Weights of a small GPT-style language model, trained from scratch on English Wikipedia: 9 layers, 8111 steps.
Each number is 128 + 24 x the weight over the matrix's rms, rounded and kept within 0 to 255. Layers, rows and columns count from 0. Numbers have three digits each.

# up: layer 3 MLP up, 1280x256, rms 0.0937, rows 523-578, columns 64-95
# down: layer 3 MLP down (transposed), 1280x256, rms 0.0823, rows 523-578, columns 64-95
# gate: layer 3 MLP gate, 1280x256, rms 0.0986, rows 524-579, columns 64-95
up523:137099126123160079113156127146179143126110179106169157132135151154124167100147121133111131086125
down523:130112100133130090115154134118128142142129099091167135135170126118135124149159109118113153175123
gate524:103124161133128133143134142119102173164133075160148126171131110122102092108156137094127142136105
up524:147089157137139109127102151132118128154120121123107100115105145114106160147103152125108130108120
down524:127091129150148152150131105091151104131128144132121117144124133141126138126140130121080149145123
gate525:123140165161051104127107124110127178150109143096154133132103104116132147103125140129132092151116
up525:121100100144151096178125102109129127125095110115176134166094094129121106125098110130148089092107
down525:141126126124148137106113118149113128149126113108093093134094168097119136097139172116152100121154
gate526:103106145101114141112099126155138177115143114130127175142139125183092095131139087142174115092141
up526:145154102082152106148102125119088135185160183106141172146111085127104088089149073155123130116154
down526:157120121123175172117030135125155116152123137144145095125125142134141132122142147140136124130138
gate527:101107152125065129106155126166147139129133141126101144122131115079143155163102107051129179141097
up527:142085099091146100135097165091129180115087117156167145123118149131104122161114158156150113132167
down527:172122101116136134096125081138131131132151112138110087088105149133140173138149169119080099101107
gate528:113156161110159105117112141142163107129155130121150163127111104121098111146134142125097154110044
up528:121113115138142111119135174100107145126150130101163151136119126130118108123103107141086173135082
down528:130128099129135146081116106142129116120132107165105119139153170127113129124083123108132108134136
gate529:119133121119109168134167123129108136142128144121158136139146095146166169153117180092114168107106
up529:121135159146128096123082132099143107112138141095102158162159136152127124074094131180063130170152
down529:122109096092118138140154122154113112115089142054158119132125104137143080141119148146127156118103
gate530:162113156136119135126153071156108120093087150139098103144131088128113149143146159091073136123109
up530:087139157157131130109124111152123146110128168101136115149160165154129127154133135144140142124143
down530:108160143100124108137094081129092112105089161135076118125109140131130097119143110115087080144111
gate531:129144164160150161131111114147127155137129131120133137133152175125141104065124160112120156103121
up531:111179121137106117114166105183122117088131146116144134172127134171134125158145180139113096161093
down531:151113090130157111126161083106109099132186130096115126119119082094142137084154140095109097097146
gate532:192120108122115108140123120129139111122110122154149118149124124105133133114114147106129162134121
up532:154137132095167122087118118139121177136118144121120150142110109117152138174141120064131164147158
down532:123150118108119106144165115146139099125126120149134113137109108159100124097145135124104141109128
gate533:138090117114121127125114164117152118154172096095134147180150113161169133157112138121155138131123
up533:147190101169132139126151128128151092113140117100143139122168135151163170161149131182158139146108
down533:136071186116105120126123108116116129152149111103123126131134095120152134154132139130113112157135
gate534:141104132111118104098084066161099163158074128135168115124151128154141173131142126118142109163133
up534:159148152120186146166096144099100123102113157117141119113111123149151129128120130113112115169097
down534:149158122147066123109143149105132128158113098115117122125129168136088108112132158094133128147108
gate535:158119148129162124129113125121138134138114137132098161147135148141120131145172138142174124106077
up535:132145101126108146113097134101112162093159125134104143123099130081127135115144138144135168125120
down535:112140084172153152097099139132160126160071127151136143120141153122100143050121118192140156130139
gate536:146124104105098129119102117144109134144165119102101132138151132126133126137097145102125144124113
up536:150170102175133102127136151132127137124131112150161138151139137153144155145127128202159147130139
down536:119159142131116155150115123136107120156123136149127098128172151146136172132112120163126118159101
gate537:139137147134120146135113081093093145129125133115108090120118125125101151121134122144117159100146
up537:135131168173121120129156158116139177126141140137114126138111156089144135130114085146110108130140
down537:110118132132141123134135096113082121118141097129124126141122156114113117136109121069096123136113
gate538:120113137149091079130135119123145108117161091106126119127113166147167085131167115113118115122132
up538:142162155166124163111116113127124095156133144088130163092180080135157103092077090122103151154098
down538:106135134145128115179160113147136087101158104163113126116115126151125163124120144147135159139116
gate539:103142180117144161119150126093140125159133107121138157097133152124137094139118108163094153136139
up539:166101105117101127190165110096118123140146114156088134122116131065136122124130124128139143152136
down539:135140085139164115183118101096126105137122097118145083130143120129126130193102102095088139142178
gate540:131112087154139156125118150076169126116130070133095141111130095129120119163123121167131071120161
up540:165142089105143111111148141121137156081135118109138114123135134100134131133116141102168112150151
down540:151157153135118152092111138128124109122111084139116129080174129088119180125136130182142163133143
gate541:115164099132122138131096140129116102098151137075127162134180108131124114103153110102142145158144
up541:153125144104123114135117182117096157109093153102129098102114120184136091119126125109183121148142
down541:087122119128163150066104120105110156180070149090151115142159143134159125108139122138151136149083
gate542:141162162164123129164115099108133169175132173170121121167136151148126119153164181115139114129147
up542:177123125173143100146098108133148100168127094123143123157084128159157121115159146070111147116099
down542:116125124104140134127156111161129118122075132128180140171130105137097124139110141140137135146180
gate543:096132155122134155161100150142127151177183177119089156111187076149126151076137122154151129182133
up543:079131119128092081116119064141098145122132134170116107094131135116139116163117139096149142133094
down543:124165165127094112141116189155142117158132091130118140173108132107119118138127112169152142147133
gate544:098143115106143155141143085135120112096136107130104117155163106116100130135117157114175145088152
up544:148098085136106125164083135153169131144089142131133103110129099165128156097177152123095135120098
down544:100092177139128160095107141078120114155133093149143127148119160116084126152138175102073135137076
gate545:130129130106089087122180145154142128142144131136109176155154141162092143125130150162146139099097
up545:093128119111152111156120147137146163156163155116113094103135098159136152121127111141152103144152
down545:139161113137093105080123118152144169118098147095100148155145123156108094124120111114156085127140
gate546:127120099118183143142112062126100146163140143169121161109145101144137138152135150113147145144101
up546:133113149147089096127111092107150145137141172091078091134150142083128164156102156162130156120148
down546:105153138112112134109108126147109130131090128097103133153083137096087147111142120143171159143143
gate547:179143129116121135162117129160124141109182118100101155122140136087111141156146137154129143151128
up547:100090085125094148182121119115113152136153120125109117100102177164160103108133133131159110116107
down547:123142117109130089142110105171134158150141193122128107116148161127111119128127116167122157125115
gate548:112149089132135125117114078144143114125092140148092178184157110138087094125135133128158115125097
up548:129094108101157136080118110123127123117130097140133167091168154132161108156120139095160130129144
down548:157089143123138133120103133125121113147095117167164082097146127128177109165147128114156104107124
gate549:139158131158106117161114082124160109094088147131142179074124144122089141158112102134124129122094
up549:092076141105131144126120115103107125156160132158093149132160134138152064093138169082120102129151
down549:181151124135158105145084088144110137117131086114159131096127102130133116120121103110113098148126
gate550:136152109109143148128110101127134135111153115094113149128139143100088098160109111115113117129137
up550:132090119118115132151115126117080149112133157112134117096138105133108116093126122101152124136102
down550:110080125104161150140119125136068118085133118119136117125119131092130133116151138160143139102174
gate551:112129122105133122153071080133098148125118143121106143184121119162149089139122107125151133089117
up551:141113138137139121050201114149143146130138160113169147128110094117136155124071140161124136144141
down551:067144110121139115105102108134148107095136209140132150149112100123143096109132123154106105120151
gate552:133103106139100108167130090105080142160098112125139115131141110125148137158162108156127176150094
up552:125128071126121165102168112085138079139126100161071133124141122167134136135161157150138134115115
down552:110122098108118117107172140122078135131115145153104157123120140120143115078157131138155119144119
gate553:084139141117127132141149157091090116092110117129117131133121132102140126180105162170153145109112
up553:123138087141073091106155111075156128117115136100130137142116114165159139142125147130137100114169
down553:150138113157094185130107120127195126157200120098122111121121180152137113070127133147105131118082
gate554:108079117093088122157136111173115130153116158129126180128146131159130110175147125156151149174163
up554:118128117122136198097126155101130098113100129161124173093106171141101126138133139145132118159153
down554:149160116098063160146125146120163132102157116134109128083155144134154164097092127156173121099148
gate555:106127094127122190147140091126147138168120155116097173114130156132120092167132144108144131126127
up555:107112140118131101146172109077105115149095143104172137157135096123095110099099149110153135111165
down555:124150136128151147135169080147104147108101098108095110164153130069115105101124157133162117074107
gate556:123092111143109140131110132111147159126082116104142112153126140125136156149123103125181119153130
up556:162097133125102156108117126092134129071117132103163131106169154092097117138128132179145098107128
down556:145078146143111112161067145115117118118128124159149170085178145155122169190138091136100141136125
gate557:122129107129151109125130155126107131134134127119137129117138094173139127111131175127138102125125
up557:125083181128117137145124108110119118162176139140134120104145095135113138106121111150079144133135
down557:175121138108125120088093119108141131094096145085167125122139173092105169091145116119126136106126
gate558:123099128106164137130132086125127148135097110145123148128123115100153116148144123142177134159089
up558:183135123122145130121119149079146147126119145110115148111134121129125190132121098137125156147130
down558:121122187106092110128134124084148124118135093131134160112092086166152103089112118131061134112094
gate559:143085122103164126151113076132174130113116135103162106147099146143125143118145110100109107165142
up559:093148150088132161128109120103133171146135132095117113121116152127126140113182126117176104114136
down559:103118142136153104120151131100104125112107171152153108135133095151141162147122106110159123146123
gate560:123151093183123145141105135092165128140173123128104159119113111089134120150101146169138142171130
up560:125164130105131167120095096119137075101115155093102149133124149104113127193095131139174092095107
down560:158120121111102146101119167156135105092164128109089102164162139151113142130095118125091104164146
gate561:119130110126127155168120138149117143083138146117153131150160140077117123140115122130143105115156
up561:157139126148114140128190109143115116135076116138104161094161107124136124124124121129179119102131
down561:097112145136124159110164131124121133182132090135084150113157122131186110147138107130103122106142
gate562:119127138172118124156139109175110127170109132081119138107130114112138148151103114104097122125090
up562:154094104132161117109143144133131110152082087111097125117138105118163119135071115147114153128129
down562:158117108146149143104133143105118095150121124130152146130125127106150120116154125145114111131157
gate563:102149097140154113128107090101149111114147112135120145182095122129098058120113125118095107115167
up563:128113166155100116165113127105139104104114119144116124116153133145157101094136164103149147184107
down563:120111111111142112135146120107119116144147167132175099155102144095133133159142130118124138143099
gate564:149125136125131099173118105114121130123097093121137136151090122107114162170123163109162160135094
up564:111070174131078103137125121081146148134131114168144082130135116129118110150127106141162129127127
down564:147089128101092118136117151131116148076143113138106119149083122140139140102178121153143108157110
gate565:121134152119153113084137136139120160162109142106125152181105095148126155149093118148101106098158
up565:123121156133152190121105138121111123120118158125131107177129103126110141121088100138136099104143
down565:110123129089107093100136138115133149106194141130128107161157124139171116162087132105129129144135
gate566:160124134143106122125152112124124088150121132100117125147157153128090096159119137139108123124119
up566:138124142120117096168115106126148127121127169108146095157113121132129112145146148104102151135135
down566:117149119121123086117163128143136158113145156160168093132120106086152134118136152126147127141131
gate567:135183177122138125117107132154074205158130111156036143135121136095127099133107124143118138145107
up567:121114138171130127125124146122128100126177102125106102122181055119099131138083111143126161113134
down567:125070167170169166116130104126176130158139120112136101144125087143084107077098134142113145111141
gate568:164137137146165141135131124148120165103167154095127154112127150107123136161136148090119192156120
up568:152126120123160154121072119136131122102121147130164101118113120174100127110177116104144106148121
down568:139155121160106103123094140135130157167131100137137085156095071115114146114138126113126094115160
gate569:128112124106181112160129106128133139162118078138110127125124128148115131086134138138108135119095
up569:095152148141125168147139147146099122118124111125144139152135129150174141166129141110113155108125
down569:124145158137074116140088146122093126108144146119151147127165093184126139131111103111123117161144
gate570:133137138103137136129145099127104145133142153135115128134082128089080139134149112155116153095135
up570:136157133134123151147163132173153134109133124116100091141146124176163081140130105124084132123142
down570:114094117134128169085121141097127165116138153134138166137143106136144145132156127126136157125141
gate571:120125123177127112107129127137107098133179107162175126122131127080154132127103113129159145099100
up571:139106129110186124156203086127159095156120145098136102125148150124111132146105109126100111145115
down571:155118091175162114115119133169129158146093159129168132144153127143083123129141127143137132149142
gate572:186107126114109150131102091126178149176128134135098158145137136098154135146116120138134139135187
up572:146128090158108102150109114136149137123122172110127143117134111118182113112142083149099085155137
down572:141126142111140117142146113128139119106110132156118110127128130094089120153114130140141138083124
gate573:131130118134108120138134103066126115159122097125157143133134120149127141104108147129132157139134
up573:116157120115129127140146160136155121140104149092121135131132125176167134161164130142105146123110
down573:146127188147115131087130121150110155096099163156118139114074125135110094122103116084124131126136
gate574:128093088137114093168125128161169148143132112100081106125130096096163119134132115142168130134100
up574:141149177159160141175133104097083130132148105124129128107091133148111120146159136126137138116154
down574:085135141130149154151126102142142135075097160105123159149107097115120093121167126149120145108103
gate575:097135127109121112157112122105118092107121108116104111109121121128166098135121076180127113156152
up575:156135123138128150165110135146133125111130129150145159126146140127122146141178104097138123178171
down575:141169148098077146161119144161088169123140148126115147113129177103125096139150149122138147122117
gate576:121149119124115131145158072135154145120133122086176155108174103144096137168134084146140172117097
up576:140109140125112139153115095099170109070141128106161141095146145173130171163158108102165122123094
down576:182140098138112118096129159118152085088142158098112126079127160161160106114139124117149114129141
gate577:164118091116107128130144092123136171166108102095129119135137082138074109140132130131115132152128
up577:125128131153126122134126098139111136119142128103144067137113139118110170117131122150146109099138
down577:111151145114103149141128146170149115138096095157144091121146129117106102105107147124102098074146
gate578:141157138117123157145104109087136145145115098122144148163098139095139163137144135082172110127155
up578:143118119090148124094132161128124107140180135112141086142121149119148117137103135122135141111141
down578:132118173156106111112123126121158094133155120118112117121146148113156106132137108126145153127116
gate579:131134128102128185130119116133136176129133052111136141124199140150091142128154149110125108148148